python train.py --vocab_size=21693 --hidden_act="gelu" --norm_place="pre" --parallel_block=false --init_std_qkv=0.0243 --init_std_down=0.0348 --lr_head=0.00519 --final_lr_fraction=0.0 --max_steps=7570
Each number is 200 + 30 x the weight over its row's rms, rounded and kept within 0 to 999. Layers, rows and columns count from 0. The size before them is the row's rms in percent of the matrix's.

# up: layer 3 MLP up, 2560x640, rms 0.0348, rows 535-587, columns 576-639
# down: layer 3 MLP down (transposed), 2560x640, rms 0.0348, rows 535-586, columns 576-639
up535,094,195,171,196,195,220,144,180,198,149,182,181,215,195,248,197,189,208,183,246,170,208,223,158,208,132,200,205,197,213,190,177,172,225,167,253,221,167,225,188,230,150,207,229,228,238,168,183,206,190,153,221,171,206,214,161,153,221,205,246,256,236,223,211,188
down535,096,133,224,157,160,195,199,249,229,204,196,138,186,182,200,207,223,173,220,179,241,228,220,205,220,208,210,205,212,211,204,179,187,196,139,184,259,265,169,204,169,187,234,197,171,193,226,191,229,225,226,190,184,200,246,224,176,237,244,170,191,175,185,195,188
up536,103,245,198,178,191,217,157,204,229,169,220,197,187,205,227,174,204,201,208,234,180,176,179,268,265,111,242,268,210,199,202,223,255,188,193,223,214,199,182,220,221,168,176,230,206,208,181,226,175,193,227,199,148,198,177,203,232,142,230,192,227,212,163,199,170
down536,104,201,178,258,193,188,170,215,163,263,201,205,243,221,216,185,142,231,207,297,197,211,217,197,138,261,256,234,208,253,190,148,149,217,180,201,145,216,187,208,233,215,246,216,210,241,213,203,210,195,216,191,267,201,212,195,210,237,199,208,163,215,231,192,179
up537,104,204,176,181,237,162,216,170,194,255,249,196,210,193,188,208,243,172,212,220,196,230,220,212,217,191,162,180,171,219,203,218,175,225,204,206,196,162,171,140,241,209,197,214,154,193,213,189,205,171,182,150,248,208,193,168,171,214,190,170,151,178,164,188,181
down537,098,225,165,191,200,172,216,202,189,204,175,195,198,141,220,236,141,164,222,222,140,228,198,226,164,193,222,184,226,187,172,216,213,190,221,217,180,247,214,219,171,228,176,204,216,216,217,217,190,219,191,198,212,174,152,227,178,200,188,224,201,218,230,232,186
up538,101,201,205,193,186,139,161,193,227,238,208,214,243,219,147,211,182,230,186,210,165,166,218,235,199,196,175,173,151,157,242,184,184,144,234,160,182,222,215,194,193,272,168,172,188,236,163,269,149,173,157,213,134,177,221,190,194,190,227,193,255,227,176,170,253
down538,102,219,190,221,161,253,182,249,167,148,190,160,186,160,288,167,216,198,210,200,217,206,177,181,209,224,236,194,261,167,197,257,226,183,157,253,180,254,231,187,212,174,229,254,162,154,212,195,201,198,230,187,203,215,163,212,155,223,151,233,157,177,194,222,122
up539,083,268,212,160,226,195,236,208,211,217,182,186,202,168,158,232,189,185,264,170,222,159,145,206,221,191,178,219,197,178,177,225,163,199,178,199,220,196,227,194,197,198,193,209,207,164,248,175,230,167,203,178,137,203,212,209,196,206,180,185,170,234,145,178,197
down539,097,171,150,139,201,229,194,216,245,207,138,190,212,191,221,171,228,153,167,248,223,208,198,224,145,156,202,180,165,186,163,217,185,132,217,188,195,213,199,182,224,184,204,154,192,176,158,247,164,187,153,232,195,219,217,210,205,169,226,162,190,140,255,213,190
up540,100,156,205,193,190,153,215,170,216,195,215,189,190,166,245,224,217,213,189,210,178,184,213,207,228,234,214,207,174,235,224,205,203,196,215,243,103,198,266,240,130,219,187,205,258,194,212,223,233,191,197,194,191,217,184,139,245,166,210,202,180,206,220,178,223
down540,098,203,236,168,217,208,182,237,182,178,241,268,202,208,199,181,175,246,214,256,216,192,261,215,165,196,215,216,177,158,164,187,156,239,187,238,239,244,212,185,186,151,216,220,137,209,193,221,161,173,218,178,141,155,204,336,178,177,191,227,168,179,229,217,214
up541,103,225,234,143,156,194,143,223,184,230,149,166,210,217,251,223,221,180,149,203,237,230,175,195,203,198,229,183,246,219,166,170,189,224,198,179,163,156,277,182,183,226,185,212,271,236,103,184,131,166,170,156,124,171,187,225,156,116,179,176,163,175,175,188,204
down541,101,157,208,215,196,153,199,202,145,228,212,242,187,171,158,188,182,189,241,223,202,168,239,211,224,209,192,255,199,240,166,272,225,217,226,205,202,209,181,104,210,162,180,251,137,179,232,201,229,243,237,237,198,209,207,168,238,171,181,222,197,206,172,223,198
up542,102,219,201,215,194,232,181,230,163,157,179,174,185,179,257,213,184,183,210,222,223,202,222,163,167,213,192,165,186,162,195,222,217,186,219,216,248,203,202,229,208,130,181,236,194,203,207,197,271,158,173,225,207,216,192,207,198,204,209,155,222,221,151,180,203
down542,108,204,186,199,187,247,198,197,194,212,187,164,232,184,205,189,200,218,185,165,196,226,250,153,245,197,248,203,192,221,159,209,168,159,179,221,192,212,212,172,178,145,196,147,231,190,213,215,254,190,186,209,205,220,197,196,233,260,128,162,189,226,268,192,154
up543,105,252,168,165,170,187,210,202,195,170,166,215,196,218,201,179,176,169,194,156,243,150,214,205,202,169,169,211,196,190,255,207,211,221,210,258,198,196,223,205,166,215,162,223,170,216,212,262,240,217,159,208,207,197,188,224,185,228,233,203,171,243,197,219,213
down543,104,201,153,150,183,240,209,199,154,172,150,188,233,220,219,198,182,188,214,217,229,169,202,216,197,210,210,219,158,162,207,123,210,238,197,235,195,191,239,158,183,196,247,251,229,233,194,203,236,184,236,197,246,167,180,201,190,221,173,186,214,143,198,205,259
up544,106,185,238,192,196,199,176,194,229,148,206,242,230,139,188,165,230,192,190,181,227,157,213,192,187,175,188,248,186,179,216,209,242,182,199,210,161,183,195,155,216,240,210,184,225,234,201,171,243,168,188,231,167,182,176,156,241,184,205,235,187,185,228,130,162
down544,106,190,207,181,231,160,181,224,247,206,170,215,221,174,242,201,174,189,215,123,221,157,192,130,214,246,186,188,179,216,191,215,231,190,205,202,196,223,199,177,192,196,151,269,255,177,142,212,210,181,154,183,179,175,143,190,170,175,230,194,224,194,184,196,162
up545,091,180,141,149,223,212,208,205,182,204,185,201,218,222,210,207,221,237,201,228,186,191,256,192,176,148,194,221,222,158,241,211,191,200,273,176,220,176,204,217,237,207,242,207,186,223,207,226,240,177,252,184,194,190,223,196,238,172,247,173,206,206,211,279,206
down545,096,199,176,226,162,150,178,251,169,206,190,201,222,184,220,205,181,199,219,194,215,201,199,149,173,217,167,183,145,239,182,208,207,220,177,246,201,219,212,185,251,170,163,180,168,195,183,241,201,265,210,209,189,181,177,230,172,229,211,209,216,133,159,166,186
up546,104,178,216,197,211,221,150,146,172,255,165,179,261,201,233,257,207,233,184,144,201,184,238,180,207,169,209,187,158,191,175,165,199,267,146,185,154,191,178,224,193,182,211,165,202,210,235,202,196,211,208,205,194,197,174,210,189,233,223,215,174,153,260,200,220
down546,104,161,247,223,186,180,229,178,201,215,233,241,164,192,272,151,199,194,213,171,227,166,169,236,223,205,185,149,198,225,230,188,179,240,271,206,204,222,203,161,192,196,183,184,176,247,231,190,182,214,208,254,160,149,137,237,175,214,272,232,193,208,184,131,204
up547,098,193,232,168,177,220,192,221,277,198,228,160,171,222,233,240,225,229,243,203,203,185,231,209,163,205,248,200,161,161,168,270,244,227,169,224,202,225,153,204,191,192,146,230,209,152,181,222,161,221,188,142,179,120,203,259,208,171,186,216,215,231,225,209,183
down547,095,174,203,222,250,216,146,232,179,162,146,245,230,165,191,145,172,170,240,140,193,187,193,175,188,215,220,172,252,171,221,142,201,172,223,248,269,158,170,194,165,182,193,167,146,174,181,188,197,193,235,206,230,285,175,212,174,197,225,152,199,215,157,210,181
up548,098,192,179,185,174,226,215,222,186,137,213,237,226,258,172,181,251,206,205,201,204,149,165,241,194,219,209,225,215,183,233,181,166,192,241,194,173,185,195,200,218,176,157,206,170,238,173,184,234,180,191,177,188,148,234,206,227,186,239,228,199,211,206,174,199
down548,103,247,198,217,168,172,226,158,210,205,143,191,206,226,204,243,223,221,161,158,165,134,216,123,192,217,202,192,213,175,150,157,201,232,182,221,204,208,166,205,232,256,200,197,261,174,231,195,252,228,223,183,183,226,168,220,202,171,197,135,140,182,215,150,170
up549,100,201,202,211,208,165,202,245,156,245,246,201,166,185,219,177,154,219,218,206,193,213,195,172,222,189,169,223,143,225,201,204,201,229,168,214,184,234,240,158,185,213,222,180,153,228,235,217,224,260,228,197,204,133,219,229,199,176,176,199,148,150,210,156,205
down549,103,182,178,257,188,197,197,215,237,145,201,236,193,259,192,207,237,254,210,169,257,180,209,166,200,159,214,223,195,191,220,178,178,205,205,226,210,270,169,197,229,235,206,172,245,171,173,181,208,180,204,256,190,221,198,221,213,216,213,156,220,178,162,216,184
up550,111,144,197,234,194,202,230,161,188,179,194,172,223,132,161,184,172,192,196,177,184,221,214,199,261,203,215,188,139,135,182,152,218,167,149,165,196,219,150,208,167,179,208,141,193,214,191,176,215,170,147,195,238,179,200,210,212,235,255,194,167,205,154,155,239
down550,105,239,242,187,174,178,153,230,161,191,155,201,234,174,177,211,206,168,172,212,227,198,165,208,210,190,186,209,177,222,213,184,178,175,172,235,179,195,284,230,190,193,158,213,188,254,192,155,191,224,280,193,165,204,188,179,200,187,196,184,222,149,185,187,153
up551,098,185,152,186,149,134,208,160,183,205,171,222,119,202,228,194,206,153,155,208,150,245,196,160,239,233,261,189,146,253,167,183,183,186,193,168,169,225,188,233,155,150,205,212,160,170,171,193,196,180,177,176,206,210,141,220,208,189,197,202,193,264,256,232,233
down551,100,247,194,234,215,220,149,185,204,180,194,200,242,199,234,166,195,222,237,175,195,147,182,166,145,177,230,211,186,188,180,241,208,245,208,234,195,231,179,192,197,173,220,249,248,179,215,194,203,216,198,199,214,236,204,190,214,199,126,245,265,199,162,188,164
up552,099,246,214,247,186,192,188,234,175,261,162,204,190,179,229,161,177,170,155,217,222,225,224,178,236,174,202,214,184,230,160,194,142,215,199,215,125,171,237,201,171,231,213,183,189,200,216,234,217,254,213,201,179,193,198,200,259,178,165,195,239,212,170,169,272
down552,097,208,192,173,234,193,223,115,185,232,192,222,174,270,192,220,188,229,215,243,256,207,227,233,231,223,238,196,195,142,175,216,231,277,222,191,198,182,169,195,173,179,212,185,224,164,242,156,190,210,180,196,205,150,186,236,169,213,165,224,195,232,200,194,146
up553,095,172,190,194,179,196,179,215,199,268,163,149,139,221,224,196,204,214,207,225,275,202,226,173,175,203,246,179,167,228,211,212,206,196,238,216,199,189,214,250,194,211,223,234,203,237,178,154,175,193,182,222,200,230,201,245,183,178,199,207,198,179,161,183,210
down553,094,214,215,198,205,192,246,192,218,190,192,140,253,176,218,164,199,142,239,164,184,211,173,230,226,209,143,184,200,188,185,169,217,285,149,198,212,246,188,160,229,262,162,177,178,214,195,162,187,217,223,207,206,240,202,196,222,223,264,262,170,178,207,181,184
up554,108,191,175,209,166,168,200,205,166,171,227,205,224,198,199,138,177,205,224,183,234,225,266,188,132,247,203,221,178,223,114,234,211,196,184,182,224,245,213,188,204,207,164,219,167,147,207,240,206,220,214,190,178,234,207,220,183,155,184,180,178,236,172,205,250
down554,097,176,232,194,179,206,199,173,149,222,184,197,197,167,169,172,127,219,174,175,214,187,201,223,197,194,212,187,194,210,220,200,220,166,218,180,285,228,239,169,261,234,137,225,207,223,183,201,141,147,229,231,173,193,170,204,193,208,165,184,175,192,194,164,178
up555,097,217,173,88,207,185,236,198,235,163,218,197,226,266,212,184,156,250,181,196,211,199,199,208,167,151,182,237,208,217,219,238,200,229,186,234,212,176,213,197,122,212,209,177,216,193,185,190,164,205,179,189,200,183,179,213,253,168,159,196,134,203,204,179,200
down555,094,226,196,211,171,169,194,200,197,215,197,200,211,174,236,259,242,193,209,237,257,189,234,239,218,176,213,236,161,257,179,243,203,180,230,167,161,245,228,209,171,194,188,180,157,196,177,206,204,195,223,181,218,195,207,195,186,258,208,240,173,209,178,200,184
up556,112,132,214,242,200,158,217,217,194,237,204,216,175,256,208,142,151,160,248,151,230,183,239,248,232,194,165,236,173,206,253,210,188,206,190,202,164,210,191,269,193,179,204,221,149,177,176,180,231,235,174,243,209,235,227,242,217,237,207,175,224,234,234,218,216
down556,105,169,190,199,242,172,214,258,256,210,183,205,216,207,182,251,223,169,221,173,197,233,221,171,201,223,212,227,218,199,162,297,228,267,177,202,235,177,176,244,193,219,191,159,187,184,183,167,217,214,226,187,194,206,234,183,216,193,203,171,200,169,176,189,255
up557,100,202,216,260,176,188,187,190,208,205,124,150,136,211,216,216,223,197,204,200,173,193,199,215,166,192,202,188,140,231,250,204,209,258,210,224,197,201,225,212,150,238,216,221,234,182,213,181,190,237,238,203,173,237,141,154,186,208,192,197,203,214,203,216,235
down557,095,235,164,192,160,193,219,212,209,209,195,232,176,149,264,217,212,190,188,213,202,261,231,236,238,167,148,223,140,130,164,247,177,192,179,171,188,251,201,189,179,174,159,141,214,171,203,198,209,152,233,162,165,200,213,152,256,168,185,176,124,199,131,221,209
up558,100,184,180,231,221,151,203,239,217,193,245,187,206,195,263,246,217,164,211,163,202,249,155,186,156,188,218,228,207,174,234,245,210,209,196,158,236,187,225,176,171,163,233,226,228,162,208,232,194,298,183,198,178,169,157,186,151,203,243,198,197,202,138,179,216
down558,102,192,207,216,176,177,219,190,175,224,234,233,213,214,241,134,197,215,222,204,151,183,199,226,202,151,156,165,184,175,224,217,256,222,178,225,200,247,244,145,220,197,226,200,176,202,188,210,201,198,169,226,163,197,257,144,201,206,124,207,175,168,171,204,168
up559,101,150,202,207,201,148,205,192,227,180,170,216,249,170,178,213,243,229,224,267,204,212,191,188,181,226,181,157,196,188,208,168,241,198,201,184,222,209,185,205,258,215,217,159,250,194,227,189,256,218,202,204,186,237,161,205,247,203,212,198,294,192,176,164,174
down559,095,229,232,279,234,204,191,172,193,194,204,198,145,181,184,200,197,160,176,183,183,204,224,221,209,213,202,221,211,250,207,245,198,186,214,220,159,185,219,186,228,248,231,237,175,196,228,193,166,165,181,240,247,185,229,182,178,203,274,236,133,183,187,265,227
up560,105,243,157,197,259,180,221,180,190,228,190,207,189,231,180,246,252,195,246,195,261,198,188,198,163,172,222,158,229,199,197,146,184,209,179,233,221,153,245,181,178,181,206,209,164,157,189,178,207,199,154,220,157,219,232,243,217,195,204,193,179,193,202,219,216
down560,110,227,208,195,181,170,179,113,176,218,213,204,239,167,193,190,192,251,246,182,184,161,189,145,191,170,169,223,203,239,180,114,192,254,224,176,225,173,177,196,192,151,174,213,245,258,211,216,226,199,199,197,227,239,176,172,197,173,187,189,231,228,202,241,275
up561,100,223,187,190,228,184,200,209,230,222,157,180,207,222,170,173,145,182,215,195,201,188,247,182,197,213,168,279,142,184,199,160,232,224,217,206,160,170,200,224,215,216,166,128,232,184,248,215,164,149,207,229,214,256,171,260,191,208,123,242,240,147,194,185,168
down561,100,254,198,214,211,193,198,153,173,193,201,178,218,166,167,129,200,184,238,183,191,222,165,251,150,233,221,162,171,243,201,214,205,206,191,149,130,163,196,229,162,265,179,155,152,203,224,228,197,221,229,203,183,226,209,176,224,170,145,143,190,154,227,147,202
up562,107,122,219,189,229,196,161,186,154,270,217,207,207,214,186,211,190,204,160,188,189,239,203,153,232,176,216,214,220,210,198,200,193,247,180,238,193,220,199,203,205,245,174,205,191,195,156,187,245,231,216,182,218,162,167,157,157,228,203,205,201,143,160,211,226
down562,117,295,192,219,211,154,222,225,205,153,162,166,214,147,212,204,203,204,222,165,205,203,184,242,247,229,172,219,215,192,214,263,209,186,203,172,225,242,224,244,222,205,234,205,197,227,228,211,210,191,141,176,200,225,199,225,233,130,183,254,155,220,206,180,201
up563,105,207,201,203,152,217,150,169,201,184,215,218,210,208,237,209,184,181,144,200,222,217,199,205,180,237,139,233,179,181,240,185,252,151,160,207,169,176,250,214,145,214,244,165,193,157,204,133,220,179,204,185,177,231,235,161,177,219,164,281,234,130,173,208,203
down563,102,177,236,186,224,208,194,172,239,246,223,243,180,112,174,213,180,178,237,179,172,200,186,148,214,161,176,172,210,244,156,248,185,240,244,162,239,178,206,119,169,191,168,173,250,180,210,192,227,186,204,181,184,204,189,180,197,250,198,216,144,189,240,229,176
up564,109,234,178,170,149,188,185,177,169,167,224,170,184,160,180,208,187,239,182,201,239,221,224,184,126,189,184,242,147,174,169,184,239,176,207,228,187,189,204,182,168,189,207,212,186,219,172,181,180,214,208,218,210,200,228,144,226,214,214,222,206,167,189,172,184
down564,108,174,203,270,208,174,181,159,181,227,210,215,227,239,227,172,234,181,199,206,242,230,188,192,175,169,185,211,204,152,181,138,212,226,171,167,222,161,203,227,218,214,227,185,224,135,169,211,215,206,220,185,198,224,210,246,231,166,191,229,243,183,149,230,241
up565,102,290,268,198,224,195,213,212,186,228,176,224,250,219,171,227,138,220,219,223,224,197,234,204,218,223,220,174,199,190,220,154,221,213,215,230,220,166,194,136,105,161,152,188,210,206,204,189,181,208,208,232,222,217,162,211,190,195,176,222,226,183,185,151,194
down565,102,169,177,204,228,178,185,142,208,185,239,148,190,173,265,199,198,199,176,212,176,136,144,151,208,221,144,200,144,252,210,223,220,181,211,181,183,183,237,202,171,251,234,213,209,189,169,169,236,236,217,193,189,153,258,203,178,180,173,157,213,167,153,233,204
up566,101,165,242,240,176,231,208,163,190,214,145,248,202,180,195,212,190,206,186,204,218,210,198,207,179,231,209,168,205,167,264,172,196,169,194,169,210,184,192,267,183,240,168,194,188,214,194,197,154,216,197,146,211,199,174,206,248,204,203,173,250,195,181,170,219
down566,100,210,247,156,177,165,179,166,211,224,215,203,220,206,209,186,164,196,201,172,232,164,208,172,179,171,202,204,211,175,218,189,154,168,196,306,204,174,228,185,201,210,231,228,239,197,133,242,151,281,150,183,179,128,183,214,138,206,222,182,216,167,202,139,231
up567,103,192,174,143,228,168,228,129,191,193,233,208,151,184,239,180,209,201,221,216,195,137,212,209,200,207,193,198,159,241,267,261,226,186,230,204,223,198,160,226,228,225,215,214,166,228,209,190,227,184,159,227,204,200,200,249,174,177,220,215,231,188,222,204,176
down567,099,224,219,209,234,158,175,193,223,170,222,236,217,236,171,241,170,241,196,284,257,187,166,207,188,211,219,203,176,142,210,176,194,198,224,172,214,194,227,204,234,198,203,210,176,197,233,217,206,194,164,160,177,133,194,174,227,191,184,204,182,212,159,194,215
up568,101,172,152,177,193,194,265,210,206,169,174,204,195,245,199,252,209,191,154,190,198,238,219,198,187,166,190,204,192,218,194,203,195,180,188,158,195,159,122,181,187,233,185,226,171,222,204,214,202,181,205,187,230,163,177,129,316,160,261,153,232,176,176,189,175
down568,101,182,166,177,226,220,223,256,259,276,190,183,192,217,177,175,239,185,137,180,130,210,216,191,131,194,217,207,235,238,163,175,156,197,198,254,180,184,224,247,186,186,180,161,277,211,210,174,225,184,131,203,200,205,224,237,196,199,233,213,168,208,230,202,179
up569,112,202,182,195,228,189,225,235,232,209,125,201,188,158,251,206,196,184,233,184,221,184,183,204,199,198,164,94,178,226,217,208,197,222,196,223,161,173,157,181,179,193,115,207,157,246,214,169,175,190,173,169,198,231,197,246,168,198,199,206,182,164,176,179,196
down569,109,158,213,203,193,240,203,186,233,236,147,138,207,179,175,210,172,189,201,221,213,164,184,186,213,186,211,169,162,157,151,242,236,207,195,155,211,194,198,144,190,233,219,213,190,191,252,139,266,152,217,195,222,242,197,180,167,163,204,160,206,186,237,199,201
up570,107,199,205,291,162,201,198,214,194,114,170,224,229,204,221,140,191,200,255,196,215,158,167,215,202,199,248,200,180,185,225,203,197,214,162,179,211,213,187,175,165,188,209,251,194,160,223,201,186,235,179,207,205,163,231,160,252,198,203,168,255,162,208,227,200
down570,104,182,248,160,224,167,215,219,209,227,199,181,209,223,230,202,192,202,217,218,158,206,168,185,149,201,206,225,207,211,197,203,206,252,237,254,182,195,214,170,175,250,203,162,208,193,158,174,190,191,210,209,180,171,191,196,180,191,199,222,244,172,217,230,217
up571,100,209,205,207,199,189,206,216,179,170,246,228,195,154,224,196,191,185,275,226,177,132,238,194,211,193,187,178,229,225,200,233,164,225,206,182,214,206,137,185,222,196,166,181,183,173,221,205,186,235,206,212,184,204,217,198,179,198,154,213,165,225,212,180,239
down571,092,199,245,218,207,202,178,168,250,213,235,181,266,212,175,200,198,220,188,201,202,286,221,232,202,150,213,182,227,164,212,155,242,278,178,202,190,202,191,230,220,249,252,192,206,191,207,178,230,179,231,209,185,234,201,199,217,208,249,212,191,228,178,204,183
up572,101,211,255,197,182,168,215,176,208,185,254,221,238,136,219,175,204,191,231,185,246,151,174,234,182,160,233,182,202,238,226,242,204,213,210,188,180,236,172,182,182,173,268,202,177,204,208,178,220,175,182,178,177,201,193,216,203,217,195,197,246,197,212,234,174
down572,101,142,227,235,206,171,154,175,205,181,191,211,274,171,187,229,209,185,197,144,194,178,220,191,209,219,204,203,231,174,174,226,141,255,285,208,233,175,237,208,177,232,241,191,242,230,200,217,212,227,239,193,160,178,193,210,202,167,231,212,188,228,227,251,180
up573,089,228,183,180,192,101,202,194,201,196,181,162,222,237,179,194,192,155,195,188,196,206,236,132,243,252,159,202,182,232,140,187,245,214,185,223,167,163,183,197,233,181,246,187,191,153,204,238,198,209,196,192,141,196,200,168,249,243,183,179,150,112,227,256,229
down573,094,177,191,242,232,207,179,186,152,208,202,188,249,179,227,160,154,219,260,237,174,145,215,164,145,198,187,195,214,214,212,204,161,183,171,171,216,213,180,195,264,152,190,227,227,245,237,253,237,225,205,206,193,172,215,212,249,177,174,210,190,265,195,203,192
up574,101,201,224,163,233,232,190,210,172,224,181,212,203,257,232,188,210,252,204,165,172,189,171,199,233,176,238,191,195,221,248,246,164,184,194,201,165,182,233,208,229,210,159,194,185,233,206,206,225,254,201,166,149,188,233,248,222,190,132,196,217,254,164,182,179
down574,094,141,201,239,182,194,229,158,239,177,237,191,225,172,133,191,210,170,201,192,194,189,176,213,156,203,196,221,182,252,145,220,244,208,206,200,193,151,172,194,184,217,166,195,203,208,243,205,172,177,250,199,257,213,194,197,228,198,206,203,164,216,243,143,159
up575,128,238,195,201,221,172,175,161,160,208,172,221,205,163,215,220,206,225,254,222,230,246,210,197,172,187,148,126,172,161,225,176,255,222,222,223,220,213,203,182,240,238,177,194,160,177,198,211,180,184,204,159,205,224,202,156,236,198,236,230,210,225,202,207,258
down575,126,183,194,197,209,198,233,191,203,186,179,208,201,220,203,144,196,239,209,208,210,211,214,231,207,225,164,159,148,172,212,190,211,163,238,245,219,225,195,266,176,219,192,193,126,190,226,177,185,251,211,242,175,137,198,237,245,204,215,236,216,268,181,212,223
up576,098,197,190,198,219,191,214,181,269,212,217,169,215,195,181,171,100,239,212,208,192,185,196,200,201,194,192,188,222,184,178,220,217,134,219,189,164,200,205,248,244,117,197,176,181,191,250,205,206,166,207,162,232,167,200,258,175,210,216,213,195,194,193,190,279
down576,101,211,225,182,211,223,210,136,219,153,236,214,185,207,265,140,219,195,165,191,171,165,175,221,182,205,225,185,215,260,203,244,170,180,211,267,160,229,219,196,182,206,160,158,219,186,230,194,158,220,152,223,124,232,171,172,200,207,287,155,148,222,193,154,136
up577,092,182,224,241,216,196,277,114,162,243,203,158,219,261,184,243,206,181,175,257,187,174,185,184,262,164,194,155,214,186,232,210,222,198,156,209,236,196,266,220,156,144,221,222,189,199,188,196,169,167,177,203,200,166,155,197,172,150,209,198,218,213,242,198,201
down577,092,192,174,184,136,175,188,157,166,226,233,218,163,192,216,178,209,147,219,224,215,206,227,175,183,218,194,202,227,156,240,176,291,125,260,208,212,136,248,176,171,213,178,168,188,231,181,158,184,247,237,164,179,222,202,189,203,187,202,224,216,182,160,177,198
up578,105,219,206,236,152,263,155,216,186,185,231,248,209,197,240,219,144,221,206,150,197,158,207,253,201,207,192,147,216,197,172,198,198,210,175,203,215,190,236,189,289,202,191,199,166,218,210,185,190,163,177,174,272,221,222,210,248,243,202,221,176,155,215,168,199
down578,104,200,215,215,140,194,166,148,222,187,244,207,233,144,176,233,202,185,199,158,204,184,196,204,230,160,183,202,209,191,178,197,186,234,254,207,173,150,156,194,178,177,190,143,227,196,209,150,180,207,208,264,218,178,184,205,222,247,225,227,229,199,158,228,225
up579,101,125,204,240,199,196,263,215,187,241,171,206,210,191,256,209,210,247,214,195,186,243,222,160,193,196,230,201,156,215,257,172,204,188,218,204,213,251,176,238,215,204,205,218,227,221,206,178,188,168,245,186,159,184,157,185,208,249,212,207,247,230,250,213,206
down579,097,203,241,178,217,179,216,208,194,211,260,219,152,218,200,219,218,210,171,212,216,164,168,231,218,210,203,216,220,198,166,238,203,242,157,205,164,180,175,241,157,169,241,218,158,215,162,224,223,195,161,171,235,186,174,250,258,208,177,196,175,168,166,200,202
up580,086,213,167,201,161,180,237,142,187,235,189,176,197,213,195,202,159,222,243,187,240,219,205,203,192,204,188,195,149,207,206,233,237,219,220,163,203,177,214,156,214,176,223,226,197,182,244,219,202,185,198,165,179,226,193,191,226,216,196,193,173,209,204,173,136
down580,098,168,214,222,222,223,230,185,168,208,153,208,183,256,201,231,244,166,229,202,198,224,227,168,227,224,191,198,192,166,174,171,217,226,183,177,207,153,216,174,220,193,184,246,211,185,267,228,150,228,181,202,184,202,191,217,208,215,247,249,206,170,165,201,192
up581,126,238,222,188,138,160,189,197,164,186,238,194,141,192,247,246,228,154,232,182,179,190,226,174,189,174,168,215,208,224,220,220,255,161,201,197,156,172,199,219,234,222,221,166,167,179,199,204,170,216,203,173,207,192,178,172,189,213,189,178,165,115,243,266,204
down581,130,193,177,216,224,226,183,154,215,189,207,178,229,196,143,223,193,172,218,177,214,237,185,227,199,179,227,155,160,222,119,221,212,244,210,176,211,180,174,203,194,177,202,229,177,229,204,205,210,216,215,229,163,181,228,212,197,232,233,229,231,118,245,220,185
up582,108,237,180,206,230,196,189,214,229,203,234,151,172,155,210,210,203,205,179,269,199,200,238,188,200,194,204,200,211,224,186,205,128,197,195,182,215,147,154,217,182,176,169,183,144,184,218,207,202,199,204,146,196,205,205,165,224,251,147,182,177,240,233,205,170
down582,103,244,180,222,243,222,164,149,158,188,161,156,267,181,241,213,218,240,196,257,174,214,222,162,213,207,206,178,192,187,196,220,172,225,213,197,195,203,190,229,243,189,228,170,238,207,188,140,213,222,208,161,197,166,196,173,175,139,250,182,242,224,160,193,238
up583,094,209,186,155,192,247,197,233,180,207,169,202,228,168,197,187,221,237,193,200,116,217,195,209,232,152,225,176,189,204,202,163,150,183,190,169,182,222,177,170,276,167,213,211,214,224,160,184,188,269,193,142,158,216,145,172,227,243,152,160,207,224,181,177,186
down583,097,169,141,250,191,226,202,246,183,246,225,235,238,190,244,261,185,183,197,248,205,185,229,221,215,211,249,174,193,183,235,188,171,242,245,200,177,221,227,219,274,188,197,150,186,230,194,192,176,178,177,199,179,159,222,220,203,144,149,224,202,185,205,193,152
up584,100,217,176,175,181,168,165,148,128,195,207,213,201,222,195,213,142,242,223,185,159,231,247,199,245,140,176,211,206,188,158,201,213,190,225,225,230,250,195,144,169,179,182,213,229,210,218,274,211,152,190,176,208,178,221,180,197,210,218,203,269,226,225,132,196
down584,101,180,249,217,169,218,159,210,166,228,150,180,165,193,180,244,162,185,147,164,221,213,196,159,204,257,211,164,249,194,201,215,194,192,222,188,199,201,146,180,179,185,174,167,190,205,219,176,168,194,175,151,221,204,184,201,173,135,212,224,246,234,179,200,223
up585,110,216,209,208,181,202,201,266,225,191,257,216,232,227,208,175,171,177,200,209,150,249,178,199,180,166,185,214,242,228,181,191,239,186,183,168,210,181,198,217,220,195,180,187,205,202,200,161,208,252,191,199,162,190,199,218,190,210,222,189,163,189,197,175,166
down585,105,235,231,191,232,253,189,219,138,189,244,217,229,205,183,184,176,211,185,205,172,172,202,231,149,234,188,251,207,216,168,189,212,90,198,189,155,180,169,189,214,231,257,187,193,190,160,260,211,200,178,191,203,241,211,169,212,193,196,224,188,196,204,233,145
up586,095,166,169,131,199,175,230,160,199,219,230,224,220,206,162,236,264,214,204,207,171,196,217,238,158,226,182,210,207,272,207,209,221,251,207,160,217,242,172,189,238,206,166,206,166,209,134,247,186,223,157,157,194,168,193,231,181,232,202,175,138,127,215,178,226
down586,094,231,221,164,210,257,215,201,164,192,179,248,231,178,157,223,222,193,260,160,234,191,213,257,204,198,179,202,199,183,227,207,225,253,256,184,189,182,206,172,258,197,199,240,215,210,205,160,183,208,225,200,180,189,216,179,196,205,185,187,188,212,237,180,166
up587,111,191,165,204,218,237,182,210,183,272,212,233,217,185,174,217,203,183,198,258,194,242,213,261,212,222,180,162,210,226,186,172,165,224,178,210,217,190,227,211,199,237,160,147,189,186,188,164,224,193,211,189,197,267,203,207,190,219,153,195,229,196,194,205,163